config.toml
n_head = 3
norm = "rmsnorm"
norm_eps = 1e-05
rope_base = 10000.0
attn_scale = 0.177
bias = "none"
parallel_block = false
init_std_o = 0.0731
lr_head = 0.00473
decay_fraction = 1.0
final_lr_fraction = 0.1
seq_len = 384
train_tokens = 105900000
steps = 6889
Each number is 128 + 32 x the weight over its row's rms, rounded and kept within 0 to 255. Layers, rows and columns count from 0. The size above them is the row's rms in percent of the matrix's.

# layer 13 MLP gate, 256x96, rms 0.0846, rows 146-159, columns 32-63
size [ 96  94  98 128  91  93 100  96 105 106 107  98  99  91]
[[146 132 117 112 115 110 162 103  89 105 100 139  59 158  94 121 154 104  59 146 119 161  82 107 132 168 106 111 130  97 105 154]
 [ 51 118  85  99 129 179 212  96 121 181 130 120 121 135 121  70  81 119 113 116 187 166  76 139  62 120 127 105 159 102 141 141]
 [ 81 102 110 115 201 111 102  78  94 112  56 102 134 142 154 162 170  95 118 137 122  60 116 133 133 148  99  87 144 128 138 119]
 [134 125 105 140 110 134 157 110  82 134 153 117  88 164 126  78  83 155 183 132 141 138 135 119 135 189 130  89 159  60 147 119]
 [158  68 142 145 130 182 126 106 137 128 143 227 136 145 125 146 153 148 149 154 117 146 136 145  99  89 119 107  98 118 156 130]
 [128 119 100 117 136 119 157 151  97 137 162  96 101 142  68 206 163 120 115 110 186 146 115 143 137  47 136 117 124 128  92  89]
 [ 96 118 114 100  79 148 152 120  80 120  99 129 172 135 132  88 173 101 156 120 104 175 113 112  85 128  87 152 168 123 123 131]
 [157  86 159 203 172 110 117 146 163 144 213 182 122 131 115 159  80 133 139 173 148 172 114 138 123 103 117 152 160 119 103 112]
 [183 125  86 103 101 132 134 115 114  97 131 156 100 146 138 111 160  84 125  72 143 174  70 109  86 189 101 102 110 121 154 112]
 [105 157 167 192 131  66 108 159 101 110 189 122 138 118 156  77 142 116  77  87 129 141 100 122 160 129 102  91 215 115 164 135]
 [115 133  96 111  99  62 123  97 128 149 112 205 133 161  89 108 121 124 149 134 128 140 132 132 100 106  83 140  85 146 116 102]
 [ 88 127 158 137  99 107  72 129 136 162  84 123  98 147 137 134 132 140 123 171 141 151 141 158  69 191  97  88 102 136 129 134]
 [144  92 153 176  86 132 111  57 129 101 153 110  64  87 143 104 119 151 122 143 145  67 122 102 103 123 137 196 142 177 153 114]
 [141 110 107 186 163 134 157 115 106 151 192 111 156 111 150 137 127  81 104 151 135 127 128 102 149 158 149  81  91 130  75  97]]
# layer 13 MLP up, 256x96, rms 0.0836, rows 146-158, columns 32-63
size [132  97  98 114  91  94 104  99 117 103 107  92  99]
[[101 179 137  98 103 121  89 149 141 168  81 132  84 166 130 154 121 125 105  71  76 159  93 129 104 150 109 115 146 145  57 121]
 [164 136 144 123 131 139  30 106 207  99 142  95 127 100 133 129 141 155 155 111 190 138 155 113 154  95 170 122 136 100 103  70]
 [113 147 102 122  36 100  58 120 131 221 112 125 134 135 121 110 115 132 100  96 159 149 125  95 128 100 105 150  98 108 109 148]
 [ 32 113 127 151 147 178 120  88 214 146 153 139  74 112  77  94  32  93 162 129 161 118 168  80 109 132  82  88 109 137 107 100]
 [ 83 121 133 140 144 105  85 130 103 171 133 108 155  59 169 162  67 140 144 122  78 134 150 165 155 152 142  86 127 196  85 126]
 [ 91 115 146  90 126  91 113 132 129  95 195 146 143 136 191 121 159 126  69 192 125 211 123 127 107 114 169 130 106  53 125 111]
 [145 143  83  98 109 124 139 121 170 157 138 189  82  71 158 127  82 164  78 121  61  79 141 108 146 140 156 109 160 140 152 148]
 [ 82 104 176 122 114 138 127 125  79 152 140  62 163 203 131 152 136 103 105  91 143 111 112 121 137 121  96  61 119 144  90 151]
 [111  68  90 106 111 111 117 103 135 166 103 128 132  91  89 119  48  75 106 106  80 145 149 121  81  90 121 144 120 136 107 170]
 [136 140 100 109 130 128  62 138  96 121 145 116 113 151 133 105 143 101 125 135 123  96 121 113 193 153 123 217 145 127  58 100]
 [152 123 118  86 110 168 165  70 176 108 127  74 156 143 173 133 121 137 135 123  87 109 118 151 126 147 162  92 113 118 159 163]
 [159 133  35 121 163 101 146 120 154  93  98 112  61 131 127 144  63 136 154 148 185 123 140 138 149 112 103 100  92 158 127 134]
 [171 166 181  91 140  96 203 118  66  92 139 134 118 109 158 138 170 148 154 109 143 148 150 112  95 153  75 122 122 129 140 153]]
# layer 13 MLP down (transposed), 256x96, rms 0.0844, rows 146-158, columns 32-63
size [140  93  98 108  88  94 102 103 120 103 112  92 101]
[[ 91 140  98 115 130 157  69 174 142 153  59 105 115 153 126 167 108 138  83  51 119 136  68 120 106 105  77  99 161 162  94 147]
 [125 165 175 160 141 129  56 129 152  61 144  49  89 123 165 196  91 101 141 134 136 134 136  96 115 122 130 104 158 185 122  94]
 [143  77 111 124  91 122 109 162  95 153  92 102  84 130 125 149 140 113  93 152 171 147  85 127 110 123 155 142 140 118 196 121]
 [125 104 154 103 116 166 191 115  25 137 119 105 148 108 117 142 116 125 188  97 150 123 127  73 125 134 109  88 165  99  98 147]
 [ 66 112 148 165 119  97  98 170  62 101  73 152 123 174 118 160 158 120 133 136 127 107 135 158  48 116  85  95 129 146 189 102]
 [ 86 131 125 155 133 126 117 133 202  69 158 100 117 124  67 123 137 140  66  99 140 156 139 134 188 115 122 156 141 100 129 131]
 [125  48 136 116 121 134 117 155 170 118 101 151 150  53 140 109 125 116 122 131 118 128 161 114 117 155 180  92 149 121 173 162]
 [119 134  90 181 122 134 116 190 116 134 136 133 161 173  90 166  99 116 163 137 162 115 198 153  82 135 146 155 116 115 132 158]
 [ 73 107  91 153  82 115  74 103  57 137 140 142 137 162 122 125  56 112 163 126 116 145 149 150  74  98 120  77 126 111  78  83]
 [126 149 199 147 117 120 114 147 124 106 115  99 110 116 107 132 156 110 129  98 188  78  97  41  82 143  83  90 164 139 154  98]
 [117 147 144 135 105 158 185  78  79 184 148 137 113 142 223 145 147  65 138 110 135 157 101 172 152 120 132 140 104  85 149 105]
 [124 114  80 150 137 138 123 116  48 118 132  97 145 101 170 113 148 120 137 159 116 130 120 119 140 185  97 190 134 137 128 141]
 [151 136 183 135 113  91 154 126 121  92 176 111 111 160 108 100  86 187 164  81 150 139 157 175 150 122 156 147 193 141 116 111]]